Weights of a small GPT-style language model, trained from scratch on English Wikipedia.
Training: a variant of SOAP for these matrices, 112M tokens.
Each number is 128 + 32 x the weight over its row's rms, rounded and kept within 0 to 255. Layers, rows and columns count from 0. The size above them is the row's rms in percent of the matrix's.

# layer 11 MLP up, 384x96, rms 0.236, rows 194-229, columns 0-95
size [ 98  98  88 103 100 103 115  93 107  97  86 107 111 125  89  96 108 103  90  95 103  98 119  84  94 101  87 106 104 101  85 100  88  87 109 104]
[[ 99  82  82  99 116 124  56 110  81 131 158 167 166 163 168 107 131 140 126 100 147 103 118 205 125 159 122 223 134 121  75 133 123 148  95 170 101 147 146 170 146 116 100 129 113 139 154 134 187 177 119  77 131 159  77 153 111 133 192  95  93 143 125 140 140 129 148  77 133 128 129 115 126 108 126 188 185 128 150 140 162 143 128 131  74  88  76 134 116 153 104 137 187 105 178 124]
 [117 149 168 120 170 108 132  95 102  79 174 133 139 178 140  87  63 128  80 154 181  82 111 135 135 154 112  96 176  71  90 124 137 108 105 153 167 185 111 140 151 104 149 163 139 149 156 123  49  88 104 180 113 121 210 116 117 136 162 117 149 161 139  93 159  55 106 112 122 129 127 103 153 123  77  96 128 159 117 173 166 106 100  98 130 126 125  92 152 128 180 136 119 159 114  68]
 [122  62 145  86 118 108  73 133  96 120 162 220 192 144 157 126 166 102  93 118 191 121 129 154 144 113 109 187  96  81 186 157 107 134 106 109  64 169 144 198 129 114 149 160 148 139 100 115 135 170 155 130 104  79 115 144 155 138 136 124 118 132 119 108 118 102  99 138 166 145 127 152 151  99  77 113 109 128 145 150 121 145 177 201 126 167 101  98 185  90  81 123 165 134 151 132]
 [ 85 118  51  99 127 104  93 110 121 116 153 131 151 109 138 100 131  90  42 126 145 130 187 100 157 120 138 154 137 133 139 114 136 144  27 162  84 142  79 177  83  74 133 106 150 145 156 141 165 120  82 114 148 120 142 156 107  83 141 133  95 123  74 183 124 134 156 116 180  87 114 148  87  73 126  95 132  99 109 153 124 145  99  86 135  75 164  98  81 103 177 138 121 148 147  97]
 [ 80 162 109 168  91 170 103 132 184 127 185  96 106 108 124 113 143 153 143  87 122 106  69 121  78 130 145 144 103 107 106 114 103 125 123 150  87  96 160 134 129 210 116 141 154 144 108  92 131 159  84 137 135 139  90 158 144 157  72 199 145 140 142 158 185  97 161 129 145 113 138 134  74 150 129 154 120 134 123 142 143 212 167 111 153 147 139 135  66 138  71 105 191 142  58 147]
 [ 87 183  95  90 153 138 108  76  83  65 162 105 181 109 126 182  92 142 139 152 145 113 108  55 111 147 141 140 115 187  78  78  95 138 119 131 143 156 105 115 105 116 142 145 171 111 127 113  86 135 130 115 127 158 176 133  93  76  88 121 179 144 115 151  95 138 109 149 126  90 111  74 119 143 107 125 103 148 180 123 161 208 149 165 168 124  81 152  85 122 117 140  71  76 143 167]
 [ 90 138  95 123  82 137 113 115  89  59 106  82 123  94 175 126 126 141 128 155 153 120 108 122 103 141 129  62  68 157 103 120 105 154 132 163 118  64 123  92 182 164 143 135 135 124 153 119 137  97  76 167 141 112 105 101 122 163 108 165 111  95 148  98  86 112 141  84 140 186 128 188 123 122 151 142 137 120 197 116 105 172  86  88 187 161 119  85  99 106  73  61 101 104 181 143]
 [ 91 134  88  95 186 171 161 167 129 130 127 193 113  85  97 127 151 193  38 102 187 114 105 148 129 156 128 156 157 173 161 128 125 149  95 128 111 139 150 108  80 146 135 180 135 151  99 103  75 145 112 125  67  82 129 131 132 112 165 145 171 113 164 152  96  88 128 168 145 127  87 158  83 121 136  89 139 131  90 185 145 179 166 133 132 150 144 178 162  99 126 117  90 112  73 143]
 [129 128 191 156  99 137 147  98  81 111 167 102 141 126  88 171  90  92  99 134 154 124  84 143 139 117 146 134 111 126  26 112  88 192 109 119  62  88 176 108  55 153 165 100 106 148 116  98 140 206  99 102 135 127  97 143 109 136 143 156 139 104 174 128 146 160 159  86 174  92 132 155 140 102 136 133 154  94 130 159 113 176 107 104 140 119 177 191 119 107 147  99 169 150 138  95]
 [107 131 104 122 129 169 105 183 139 160 130 116  90 154 194 128 175 198 124 115 114 155 149 169 156 161 167 115  99  54  96  57 129 109 115 153 142 173 143 144 124 174  46 143 116 123 105 164 132 116 121 156 103 163 150 119 137 120 184  88 119 122 168 110 182 110 155  87 108 128 151 126  76 194 145  97  62  92 124 106 116 114 194 116 132 128 102  92 150  96 104  90 114 112 153 115]
 [113  61 151 110 100 101 136 133 228 150  97 169 107 142 131 101 177 162 147 110 137  96 132  91 172 137 155 135 153  62 162 153 124 146  79 103 229 144 120 116 139 151 189 164 159 113 133 132 121 136 161 152 150  81  91 137 138 140 155 120  94 131 138  78 150 121 172 134 153 139 161 116 158 138 100  96 133 185  96 137 128 155  92 121 139  79 153  53 101 183 113 119 141 161 104 108]
 [122 166 156 132  91 122 109 206  68 123 140  48 134 146 148 132 179  90 133 185  88 133 131 161 144 134 170 141  59  84  79  83  86 148 117  92 134 113 132 151 126 170 135 170 151 145 111 134 166 126 135 120 113 136 110 133 164 157 118 100 193 148 124  67 123 125 137 153 162  92 115 213  86 147 163 144 119 139  50 123 142 107 117 110 111 143 104 132 181  89  98 146 128 141 120  77]
 [115 107 120 123 126 136  92 157 143 105  95 129 101 121 112 108  89 123  65 168 130  86  98 195 104  80 144 167 190 100 180  78 123  95 128  45 104 143 121 172 124 114 159 166 169 135 174 118 164 136 171 135  69  90  66  80 150 111 155 116 105 133 114 103  99 149 172  99  91 137  73 113 127 117  97  69 214 144 130  95 142 122 135 135 166 128 136 142 122 102 171  92 140 140 142 124]
 [147 116 100 138 154 128 175 108 121 128 124 121 114 132  97 169 107 114 130 213 141 149 118 153 157 100 164 130 127 149  63  59  78 131 120  97  81 138  61  59  86 143 136 148 173 118 139 132  71 163  81 132 125 150 153 163  80 180 152 185  79 127 118 146 167 169  99 104  79  79 141 124 144 109 169 116 129 136 113 166 130  91  80 115 129 169 122 129 107 131 100  70  79 157 164 140]
 [129 113 196 138  85 178 140 150 110  92 187 109  97 142 146 182 102 101  82 157 131 149 102 127 160 150 151  84 133 111 170 145 136 106 188 120 158 108  82 117 134 161 102 121 143 139 102 144  75 132 156 171 117 116 120 139  91 121 161  85 182 119 137  62 166 143 121  77  91 121 154 147  72 136 148 127 141 161 208 130 119 129 169  30  97 174 108 148  91 119 116 129 144  94 167 115]
 [ 85 106 131 110 104 172 135 112  69 102 186 132 110 106 185  88 172 126  88 149  80 159 162 113  85 136 170 143  82 167 144 159 111 160  73 146  98 178 107 102 175 139  91 118 143 125 173 121  77 130  89 169 107 116 168 176 166 213 121 162  89 123  74 113 152 134 126 106 138 109 161  70 134 130 118 111 104 116 158 138  93 107 142 115 130  57 162 109 119 156 101 130  68 132 136 143]
 [124 100  82 160 101 135  83 119  55 173 172 150 165 106 139 153 119 132 177 177 113 103 114 143 149  61 105 149 122 137 121 107 176 153 163 153  90 119  97 111 104 175 116 141 105 105 155 133 191 138  89 112  97 123  91  93  92  75 161 147 142 119 153 101 110 118 113 132 113 157 156 166  99 182  71  79 174 102 102 131  62  90 121 139 127 144 157  46 154 128 101 150 116 157  76  99]
 [124  86 145 122 110 123 103 116 177 112 115 136 117 117 165 140  94  96 146 134 150 106 144  75 174 186 123 148 118 147  82 119 151 126 121 139 107 141 115 108 191  95 157  78 111 137 159 109 137 168 100 104  69 122 117 195 113 100  90 165 162 105  84 167 179 161  76 135 169 142 141  24 112 133  92  88 124 136 121 119 119 159 132  53  89 121 150 155 101  88 101 178 107  72 106 166]
 [108  70 107 122 149 132 143 203 140 107 180 111 176 146 176 130 101 158  45 139 124 126 140 142 199 148  69  74 104  40 115 151 121 131 114 101 117 176 148 104 166 134 106 159  85 140 159 116 110  84 178 114 113  88  87 161 118 143 170 107 126 113 147 143 165 118 169 153 139 193 112 121 146 117 141  75 146 134 138 129 127 119 108 137 148 121 197  87 125 125  80 122 127 123 155 183]
 [152 162 174 143  90  97 140 154  79  89 167 112 171 134 169  73 104 138 176 114  76 114  81  96 120 203 165 152  86  87 105 122  65 144  86 196 149 155  98 133 104 113 124 118 113 143 115 162 102 141 178 118  90  87 104 157 148  83 150 109 181 120 126  84 188 151 119 159 162  80 163 162 113 109 153  91 105  94 129 117 141 137 164 116 123  67 104 162 133  98 100  85 123 134 120 149]
 [159 130 146  97 113  83  86 126 190 142 125 109 101 128 193 184  67 108 131 146  96 190  76 123 140 142 134 108 132 179 108 118 131 133  89  87 164  79  93  96 182 183 106  94 125 127 131 115 129 145 112 100 106 110  85 155 142  82 107  58 118 147 121 109 111 204 158 128 200 173 124 108  78 101  99 176  83 164 148 126 144 150 146 135 154 126 112 113 123 147 148  85 105 166 139  87]
 [101 121 143 115 168 110 129 123 138 122 161 152 157 110 119 187 102 123  97 176 158  82 104 170  97 157 157  76 166  91 110  86  93 136 124 131 165  94 159 204 149 144 173 171 169  70 158 142  85  92  98 128 132 107 114  95 115 142 159 155  55 141 129 113 105 144 141  99 176  56  98 133 100 158 171 102 192 164 127 111 104 155 133 151 129 136 136 109  86  93 120 103 151 155  45 133]
 [ 77 219  84 161 136  61 146 142 131 150 162 117 105 129 105 115 184 141 122 160  99 133  86  98 161 135 167 150 141 136 165 105 214 150 142 114 110 114 102 155  89 117 149 151 169 141 136 116  99 157 105 134  72 128 134 171 110 133 130 142 153 150 144 163 125  91 110 104 127 111  94  72 167  88 137 136  60 109 118 105 127 207  98 157  86 202 142 147 117  96 114  92 122 109 180 151]
 [ 78 111 105 167 118 127  94 205 129 155 132 123 168 188 105 170 113 144 127 181 166 128 128 115 124 159 117 110 125 164  58 117 150 133 127 158 166 123 143  66 160 112 124 160 104 119 130 133 159 180 106 145  99 185 128 151 114 134  44 113 149  99 161 108 117 133 137 120 128 157 134 137 108 111 112 112  66 169 143 180 174 149 130 115 130  51 154 126 132 148 137  67 218  70 112 132]
 [ 79 130 170 174 126 101 119  77  83 123 135 200 162 137 123 138  99 134 151 137 172 132 128 155 163  62  59 113 131 172 129  53 107 139  66 140 120 109  97 122  69 106  91  99 114 135 109  94 138 137 105 104 117 127 147 156  83 130  88 102 156 119 153 118 122 179 147  78 167 126  76 105  67  63 106 149 182  66  81  99 116 112 128 143 104 132 139 134 154 128 114 104 116 101 128  78]
 [154 117 169 150  65 143  89 159 139 124 115  91 127  99 151 190 121  87  94 152 149 142  61 104 168 146  81 124 154 128 173 121 100 133 141 127 207 141  98 139 128 133  88 184 140 164 138 115 174 101 155  88 122 105 150 143 145 115 141 138 151 153 214 155 171 125 112  70 106  84 162 172 134 123 171 123 195  96  90 130 139 146 148 119  95 160 100 196 114 144 138 121 181 135  75 133]
 [106 102  79  99 111 131 160 158 143 168 167 103 191 134 139 128 115 134  88 121 146 140 107 169 151 163 183 116 101 140  97 158 145 175 202 140 141 119 217  54 114 103 132 172 115 186 112 127 150 134 121 160 103 106 107 148 116 153 132 152 132 149 165  90 123  89 136 139 122 179  73 154 126  64 100 185 117  90 120  91  82 173  66  88 126 162 158 127 127 126  96 103  93 106 156 136]
 [112 123 140  80 145 127 114 177 128  71 135 154 122 156 105 107 170 100 150 122 158 141 126 105 129 123 128 152 160 171 111 163 124 141 152 145 121 169 105  63  85  91 119 109 173 160 153  83 121 194  40  90  95 137 137 137 161 108 161 103  91 106 100  95 115 139  82 109 136 157  84  83 127 105 118 142 124 104 104 116 100  57  76  82 197 103 160 120 171 104 116 107 100 150  43 134]
 [110  48 132 181 102 156 177 130 114 131 102 102 138 181 215 177 149  98  95 113  74 130 173  84 141 134  84 148 164 125 115 166 139 146 163 104  99 125 141  98 104 194  94 138 162 138 167 124 168  74  97 128 145 106  69 193  87  91 127 142 166 148  97 118 114 142 108 110  51  92 138 161 128  84 131 131 165 148 125 123  83 117 113 123  85 161 127  88 143 130 151 113 128 160 124 113]
 [107 121  92  97 118  88 166 173 154 139 143 127 188 136 104 145 118  97 122 165 117 134 111 111  80 164  91  90 159 137 109 122 120 210  59 139  95 105 147  94 146 179 138 173 146 137 112 141 160 159  97 105 103 189  85 167 125 137  85 113 156  74 135 112 134  78 146 116 128  91  89 132 130  95 138 102  44 210 172 158 121 187 114 121 162  99 158 100  93 148  97 107 136 118 144 151]
 [237 173 155 152 116  94 142 126 144 152 178 136 136 189  97 113 146 161  93  84  92 193 117 123 144 114 138 210 135 141 126 155 170  91 166 131 147 149 118 185 198 130 132 152 172 126 144  99 110  95  81 198 105 116 164 107 114 151 145 119 159 141 148  66 118 105 135  85 151 108 156 158 133 138 151 143 153 143  95 145 120 155  83 134 129  78 150 146 157 172 136 112 112 128  80 131]
 [187 128 132  95  92  90 163 140 117 138 101  94 151 209  78 163 145 135 121 132 153  78 138 134  96 142 124 168 164 141 127  96  81 152 153 122 139 106  93 127 146 128 107 127 118 117 144 153 190 133 100 145  48  87 131 141 101 161 113 157  96 176 132  89 142 117 124 131 128 175 217 143  96 200 109 115 153 155 101 176 138 179 108 121 112 124 139 113 141 106  64 117 210 107 168 124]
 [114  72 113 178  85 147 141  77 161 146 135 140 121  90 157  83 150 123  71  66 124  38  55 135 106  92 134 147 148 141 103 157 144 100 139 133  71 115 119  77 148 176 124  85 162 105 107 105 119 128 129 178 121 151 166 131 126 123 111 125 133 141 141  82 129 181 143 105 158 103 125 126 107 127 108  99  93 104 183 185 139  59 116 112 131 102  59 102  91  87 132 122 178 122  87  99]
 [131 167  65 124  76 151 127  92 137 114 130 131 149 152 144 111 138 118 112 150 142 105 135 136  73 123 155 148 131 122 128 119 186 213 134 107 157 149 123 122  86 148 125 151 140 140 116 149  84  95 105  98  74 142 130  99 161 171 143 176  66 110  95 151 137  89 106 116 128 139 170 148 118 159 144 183 121 127 136 198 127 191 144 117 172  84  50 117 226  97 145  91 158 114 155 177]
 [111  97 119 145  97 107 163 132 139 141 157 104 102 165 154 167 153 110 107 129 138 105 106 118 212 105 139 115 129 203 167 109 217 159 149 154 128  99 104 118 179  99 100 135 118 170 137 130 116 150 117  93 103 170 112 145 143 146 159 142 144 132  99 178 158 138 166  85 154 208 101 176 141  93 102  87 163 149 154 194 154  93 149 121 102 194 158  79  99  88 154  76 154 126 141 116]
 [155 142  81 157  99 113 100 158 109 110 102  98 102 160 119  82 124 185 140 119 128 122 100 164 176 111 161 183  76 146 145 117 173 135 119  93 112 145 132 138  98 228  80 157 131 125 179  99 156 172  88 146  95 132 138 164 133  95 150 115 171 158 161 131 136 101 118 122 127 175 178 228 138 175 138 132  66 146 135 135 148 157 128 180 124 127  93 130 144 101 122 130 134  90 119 201]]
# layer 11 MLP down (transposed), 384x96, rms 0.324, rows 194-229, columns 0-95
size [103 103  91  97  98 101 112 108  94  96  91  94  97 116  91  88 106  97  96  90  93  93 105  95  99  98  81 108 102 101  88 110  94  84 103 110]
[[148 144 130 130 168 172 113 118 153 120 132  76  94 142 135 161 138 132 170 135 126 133  97 239  90 124 178 111  63 117  78 118 153  48 123 130 158 130 106  65 103 183  96 125  80 166 147 145  76 122 152 109  95 144 119 119 149 139  99 129  80 107 103 108 152 160 150 110 189 142 176  95 112 143 105 140 157 106 104 161 164 118 174  76 144 110  98 111 145  73 165 144 139  78 134 117]
 [135 121 202 169 106 153 146  76 121 100 129 103  92 135 143 137 145  92 145 133 122 140  92  76 153 138 129 112  74 171 162 148  67  54 123  75 129 136  91 154 127 118 116 134  82 174 139  64 109 130 147  95 137 158 151 118 186 147  76 155 177 142 115  91 151  99 120  88 123 104 134 160 153 107 118 162 131 113 136 152 114 117  71  81 116 125  57 113 149  39  94 108 182 114 127 106]
 [161 168 148  93  60 127 117 133 105 114 126 131 116 119 155 159  90 140 112 130 140 141 102 250 115 109  93  99 122  90 195  90 136  69 117 112 182 173 152 104  77  99  73 127 105 141 130 143  96 138 110  79 148 119 126  68 161 131 140 117 116 138  89 143 148 120 146  98 166 153 214 104 145 121 141  91 137 142 107 127 181 131 134 123  75 160 171 150 117 134 161 197 118 131 142 108]
 [ 94  77 123 163 142 136  98 140 111 110 109  84 108  90  81 107 162 110 122 125 109 138 157  65  86 142 174 112  71 116  64 102 123 147 138 172 164 128 155 145  88 130 150 157 110 139 131 138 118 139 144 150 108 166 117 142 117 116 128 108 172 110 107 155 165 116 133  73 137 112 171 157 148  60 175 103 103  72 133 206 153 104 150  86 107 127 113 145 163 110 102  92  89  35  76  65]
 [103  73 117 152 141 156 115 112 112  49  92 154 145 123 155  91 180 112  77 119 123 128 141 155 123 171 103 158 158 105  56 124 152 153 129 108 123 101 124 143 113 141 224 206 110 131 114 106  99  95 159 101  75 130 152 156 169 168 157 103 131 121 111 124 179  80 107 176  97 119 177 133  69 115 156 102 169 137  50 158 142 145 113  94 145 153 104 112 133 107 132  74 123 112 121 138]
 [102 163 125 145 155 111 107 120 140 171 127  73 140 124 115 124 126 138  85  80 137 114 156  80 106 137  74 148 129 138  88  51 153 146 141  95 102  94  74 161 129 139 160 129  88 134 128  94 153 100 167  94 130 132 122 170 179 126  94 108 123 112 141 160  97 137  93 161 208 128  23 108  94 150  84 117 101 205 117 111 167 148 105 139 118 177  66 108 117 130 157  97 168 157 155 111]
 [128 112 159  83 113 168 185 145 127 148 137 190 155 129  83 108 116 127 124 127  71 105 104 117  84 120 102 159 151 110 115 101 125 122 174 127 174 194 162 137 107 118  63  87 144  81 106 157 116 127 153 142 111 121 126 135 196 134 100  78 164 135 154 133 156 131 123 162  34  88 121  82 111 149  98 146 109 123 134 161 135 121 130 195  91  94 116  98 145 105 193 133 123  85  40 128]
 [ 35 143 209 174 150  60 172 132 110 116 150 126  64  88 100 140 131 130 105 139 105 143  71 105 126 163 193  65 111 135 138 152 118 114  98 155 134 116 160  88 138 117  87  87 114 129 108 136  67 175 111 122 176  83 156 145  92 108 118  95 172 134 184 128 134 203 125  83 120  99 121 178 103 138 166 118 109 130 122 104 149 123 107 137 178 140 123 131  91 126 147 101  96 120 121 132]
 [155 128 106 109 116 137 147 117 107  62 127 118  88 178 144 169 133 151 134 147 162  96 193 130 109 144 126 150  34 152 142 195 158  66 151  59 130 144 131  98  94 173 154 152 128 116 103 108 144 130 107 130 123 149 119 139 109  97 178 128  66 138 220 117  93 152 135 158 166 116  83 171 174 142 189 108 163 158 160 145 111 132  75 148 140 134 147  92 126 140 102 111 110 134 107 180]
 [104 170 128 134 119 172 124 191 118 109 164 142  99 121 110  83 105 101 143 118  82  92 156 112  86 139 142 190 124  62 159 131  67  91 150 134 149 158 134  85 168  99 140  82 143  97 108 121  85 105 106 153 138 140 158 185 152 104 108 156 223 169  86 152  96 104 149 180 183 109 156 123  76 106 138 111 157  80 166 147 132 144 118 148 117 136 130 164 113 102 101 166 117 177 148  70]
 [133 207 124 120 126  87 156 180 101  90 182 119 153 126  92 157 135 146 137 179 120 105 135 108  98  79 106 150 110 153 118 145 138 152 129 155 201 127 137 187 145 136 143 124 190 167 162  96 105 150 108  97 109 132 105 133 148 184 164  80 137 190 104 135 145  83  99 142  93  74 105 145 138 142 176 129 225 149 138  94 174 137 110 175 172 171  97 129 122 139 133 135 121  81 132 170]
 [134 146 107 191 122  61 118 199 120 147 110 127 109 142  99 149 147 132 165 150 141  82 135 231 140 127 145  43 122 176 154 107 121 135 134 135 144 191 171  84 184 146 101 108 139 178 146 134 166 160 177 114 124 143 105  95 117 142 132 115 149 140 110  89 124 149 139 145 126 109  94  76 168  98  74 114 114 107  93 157 113  94 149  88 142 114 132 127 162 116  81  98 115 196  89  92]
 [149 199 125 126 139 121 123 161 131 100 141 125 118  99 147 102 123 151 106 142 125 133 171 167  96 164 153 102 186 141 136 158 127 114 113 145 129 161 155 148 155 235 130 117 174 103 118 162 166 164  48 114 110 116 114 158  92 125 110 127  70 164 107 142  89 146 135 111  52 143  36  97 151 157 138 132 122  96 156 146  61 174  93 131 181 146 159 156 139 118 152 139  72 102 123 120]
 [140 159  96 119 134 101 183 153 114  33 131 128 125 130 155 134 107 154 120 132 178 143  83 143 163  73 169 116 154  87 122 125  65 144 157 105 120 128  99  97 122 126  75 132 131 130 131 132 100 109 111  86  95 115  87 218  98 119 107 174  78 108 129 145 129 133 130 119 141 110 255  67 162 111 126 145 132 110 147 155 144 126 137 149 160 153 166 150 119 108 156 127 113 188 148 145]
 [ 91 138 119  98 156 132 118 214 123  51 125 157 120 157 101 150 118  95  74 112 206 128  79 158 156 137 162  85 184 133 101 147 109 113 142 149 159 136 136 183 126 196 169 116 139 145 113 102 133  87  94 165 150 104 117  64  84 137 121  97 191 129  78 140 143 148 147 140  81 116 134 165 152  64 172 136 172 114 143 122 185 125 167 116 122 155 141 147 144 173 122 104 139 123 125 163]
 [129 142 110 116 167 127  75 110 119 155 133  94 173 127 151 193 141 111 146  88 151  69 111 180 157 131 118 146 132  94 114 166 175 147 164  83 105 198 131 142 127 155 158 165  58 129 147  88 177 149 145  85 146 175 127 122 130 174 175  76  97  71 139 154  89 113  90 169 170 106 162 141 122  65  95 132 162 141 175 112  56 112 119 115 123 153 128 120  81 124  75 134 158 121 125 124]
 [ 68  98 140 157 178 144  95 155 119 140 150 120 111  99 146 122  94 147 179 129  62 139  93  85 108 145  80 103 104 127 131  86 149 139 112 151  88  59 179  88  34  95 149 142  71 145 117 187 149 141 113 126 200  84 174  91 157 117 127 110 144 121 136 121  90 156 156 113  91 106 137 177 105 107 119 104 132 122 127 150  79  51 137 135 126 153 163 137 106 144 163 179 149 136 139 115]
 [ 95  87  99 168 152 131 156 173 178  54 175 102 125 205 159  73  82  95 123 140 185 157 113 149 171 155 102 102 143 157 116 114 187 143 130 110 122 133 136 126 150 134 123  95  68 132  87 143 142 132 148 126 124 168  81 162 146 129 131  73 164 125 101 114 151 176 129 146 135 209  77 104 124 164 158  88 120 142 145 108 107 137 128 119 117 106 183 142 108 198 144  81  79 145 127 147]
 [ 92 175 148 154 110 129  89 159 103  68  64 115 122 105  57 137 109 153 110 139  44 104  74 128  56 146 108 121 154 103  87  93 117 135 119 146 122 104 141 152 103 111 113 180 115 144 198 139 127 160 102 131  93 117 165 129 116  94  92  97 116 134  88  94  85  88  89  94 157 159 144 120 175 114 162 118 157 129 187 136 153 129 170 125 160 180 130 149 121  97 120 203 125  77 117 133]
 [139 126 126 140 121 107 124 162  97 142  86 172 141 146 125 126 116 147 167 188 120 107 102 132 151  64 114 104  50 159 102 115 132 129  89 148 154 101 161 163 102 107 145 140 137 167 114  77 161 144 141 114 136 126 151  93 207 163  88  54 115  98 167 127  88 128 133 140 176 117 130 164 148 138 150 162 151 129 137 140  93 114 185 180 109 121  35 119  89 120 108 157  55 197 119 161]
 [110 119 160 107 102 130 149 107 160  99 157 127 116  54 130 203 165 135  98 138  93  54 121 127  95 146 104 128 200  96 139  99  70 125 118 126 108 136 136  77 135 146  89 192 107 139 141 128 149 110 135 155 114 147 208 124 118  73 171 163 105 153 143  81 167 130 132 119 164 154  55 126 130 172 175 160 125 106 131 163 123 122 156 133 188 111 138 143  90 114 161 122 165 168 186  96]
 [ 89 122 145 140 142 117 141 138 105  63 111 147 108 157 164 104 155 176 157  96 146 145 112 212 177 111 171 124 163 146 148 151 147 119 159 120 124 173 180 137  93 201 146 143 172 156 156 113 112 105 125 132 119 132 132 144  91 141 100 140 100 103 108  90 200 115 168 155  93 120  36 209 132 113 193  84 114  71 112 159 125 129 141 161 175 122 125 145  78 123  96 147 134 132 101 128]
 [168  81 129 139 164 125 110 131 102  91 136 102 123 129  71 146 154 135 136 131  74 112 165 107 139  62 176 114 178  95 171 122 174 156 130 128 131 128 120 136 160 115 100 138 125  94 149  85 122  77 129  99  98 107 158 119 129 108  65 113 136 196 123 174  95 130  76 211  35 125 119  88 161 137 163 139 150 105 131  91 177 156  97 119  40 124 153 145 158 102 135 112 105 159 139 141]
 [123 119 129 168 107 102 135 131 122 142 145 131 160 140 108  79 143 170 167 136 119 141 123  92 111 162 106  81 140  49  53 128 161 163 116 152 156 107  45 107 163 168 134 165 101 125  93 203  99 104 110 108  92 154 174 104 111 143 162 119  89 134  86 122  81 149 170 107  24  64 124 101 115 125 125  86 116 112 143  87 131 139 108  90 138 144 151 132 119 158 131 148 167 184 139 154]
 [ 90 133 117  84 171 127  97 128 156  75 188 140 165 122 160  91 143  91 177  58  71 136 122  93 102 141 109  91 104 118 172 117 103 114 110 114 124 112 118  80 132 117  79 155 161 169 143 140 121 101  66 187 101 154 100 127 110 123 123 114  91 125 118 149  90  78 143 190 217  95  87 152 136 163 147  97 122 159 140 126 148 126 132 170 174 110 132  82 106 149 179 175  96 123 119  81]
 [128 146  86 151 168 160 112 138 128 237  89 156 128  90 112 140 117 123 161 140 106 108  99  72 151 162 147 116 149 119 106 121  66 162 117 179 127 129  98 149  90 130  92 157 113 114 155  85 170 118 211 123 123  94 117  75 141 129  82 141  89 160  88 153 123  99 113 125   9 151 169 123 137 141 110 125 125 130 143 122 160 110  87 101 156 123 141 101 158 134 118 136  75 183 147 127]
 [ 89 117 129 140 159 113 147  87 138 182 172 105 143 155 102 127 122  90 120 169 102 155 172 171 150 114 128 111  81 114 134 134 137 118 145 117  75 172 129 111 142 142 129 135 150 173 134 198 105 150 107  83 146 121 135 129 147  85 163 169 133 114 140 122 172 157  80 145 201 126  62 137  88 116 149 173 121 190 157 158  79 128  76 108  54 118 159  72 148  79  85 124 185 149  78 108]
 [123 126 105 143  78 165 155 149 152  60 219 170 134 106 180 122 134 148 125 152 164 115 153 101  80 140 134 155 113 106 170 176 145 129  36 133 133 179 151 166 140 161 172 167 188 137 110 128 132 111 119 111 112 113 120 117 152 129 168 212  98 112 141 114 132 100 137 133  87 124 135 193  71 114 146 112 112 126 131 152 191  92 154 107 135 159 105 163 177 133  66 138 133 131 107 102]
 [147 189 162 144 110  94 119  96 117 124 148 118 129  67  67 142 124 135 145 157 136 171 132  68 157 155 133 123 138 153 128  96  99  80 120 125  87 151 116 107 128 137 108 171 138 190 140 112 112 144 133 160 115  65 195 147 132 239  75 104 193 173  74 180 132 134 118 180  69 102 124 131 109 168 111 133 166 117 130  88 137 120 148  81 111 186 131 122 129 122 103 153 156 117 134 138]
 [141 118  98  98  88 113 143 124 136 169 111 162 103 119 155 137 157  98 149 154 137 172 183 122 131  89 141 123  92  46  35 115 121 166  99 132 157  83 149 125 143 159 186 132 118 122 150 124 155  80 123 138 113 145 131 121 110 130  95 164  97 115 130 132 109 175 159 124  34  87 109 150 101 139 116  83 162  98  74 125 173 186 166 128 128 105 123 111 161 161 157 165 222 105 123 134]
 [ 96 164 104 115  98  96  95 123 116 123 140  66 129 104  90 150 157  89  93 103 165 125 108 141  63  88 193 134 102 137 119 106  90  71 131 105 117 179 152  96 177 138 144 111 123 141 145 119 104  74 101 169  97 148 114 101 112 176  96 155  66 142 168 125 118  90 150  96 127 125  80 132 110  97 128 166 113 156 115 164 144 157  97 120 122 156 121 214 165 203 211 135 112 161 146 115]
 [179 117 132 100 128 110  65 160  89 215 168 159 124 100 108 156 138 158 145 112 113 122 149 182  85 121 102  88 113 103 108 122 134 146  82 128 116  99  82  91 128 145 175 130 160  85 111 156 156 153  95 106 162 146  98 109 136 117 169 132 114 119 185 131 142  99 121 147 137 147 255 203 137 172 139 113 110 156 138 134 133 156 115 102  75 144 160 135  84 117  92 104 113 137 118 107]
 [ 90 168 118 126 127 117 183 129 146 149  67 117  63 151 141  85  92 155  81  84 163  56  89 123 123 145 125  85 140  76  71 211 126 139 115 127 105 126  73 114 160 107 116 101 135  88  97 142 163 131 126 156 134 118 139  76 157 157 108 102 124 149 107 177  88 114 129 187 100 166 172 122 139 160 106 128 122 143 117 112 161  85 110 148 142 133  96 115 190  78  59 144  87 110 106 107]
 [ 99 167 252 109 171 121 145 153  99  53 110 126  76 128 146 143 182 129 123 129 151 102  93 119 124  86 108 122 119 113 123 105 152 120 125 125 161 121 116 183 156  70 141 141 136 131 101 116 130 169 150 146 186  85 147 108  73 197 114  93 122  82 159 142 136  65 109 163 139  82 156 124 140  90 136 117 117 168  67 142 189 131 122 124 135 152 140 114 163 161 180 115 119  98 134 101]
 [149 138 117 115  97 107 102  97 129 111 173 196 119 137 176 122 106  69  89 114  98 187 132 111 114 175 104 151  87  64 104  67  89 128 109 145  70 142 165 135 108  89 135 116 136  95 106 107 129 117 126 138 149  72 150  79 118 143 124  82 156 166 162 178 146 150 110 157 196 120  97 132 183 183  90 110 132 145 126 100 145 139 157 166  84 132  94 169 147 154  98 162  50 161 111 136]
 [134 143 192  67 178 145 134 130 179 160 120 194 113 136 138 124 138  95 185 109 140  85 166 147 141 116 131  97 153 100 148 129 138 175 107  95 126 110 127 160 127 118  97 149 164 178 139 129 134 115 191 135 134  65 131 217 103  76 141 108 134 124 103 116  97 125 110 166 150 148 225 152  89 133 140 122 144 102 175 209  92 122 102 134  90 118  97 129  85 123 125 138 100  87 116  88]]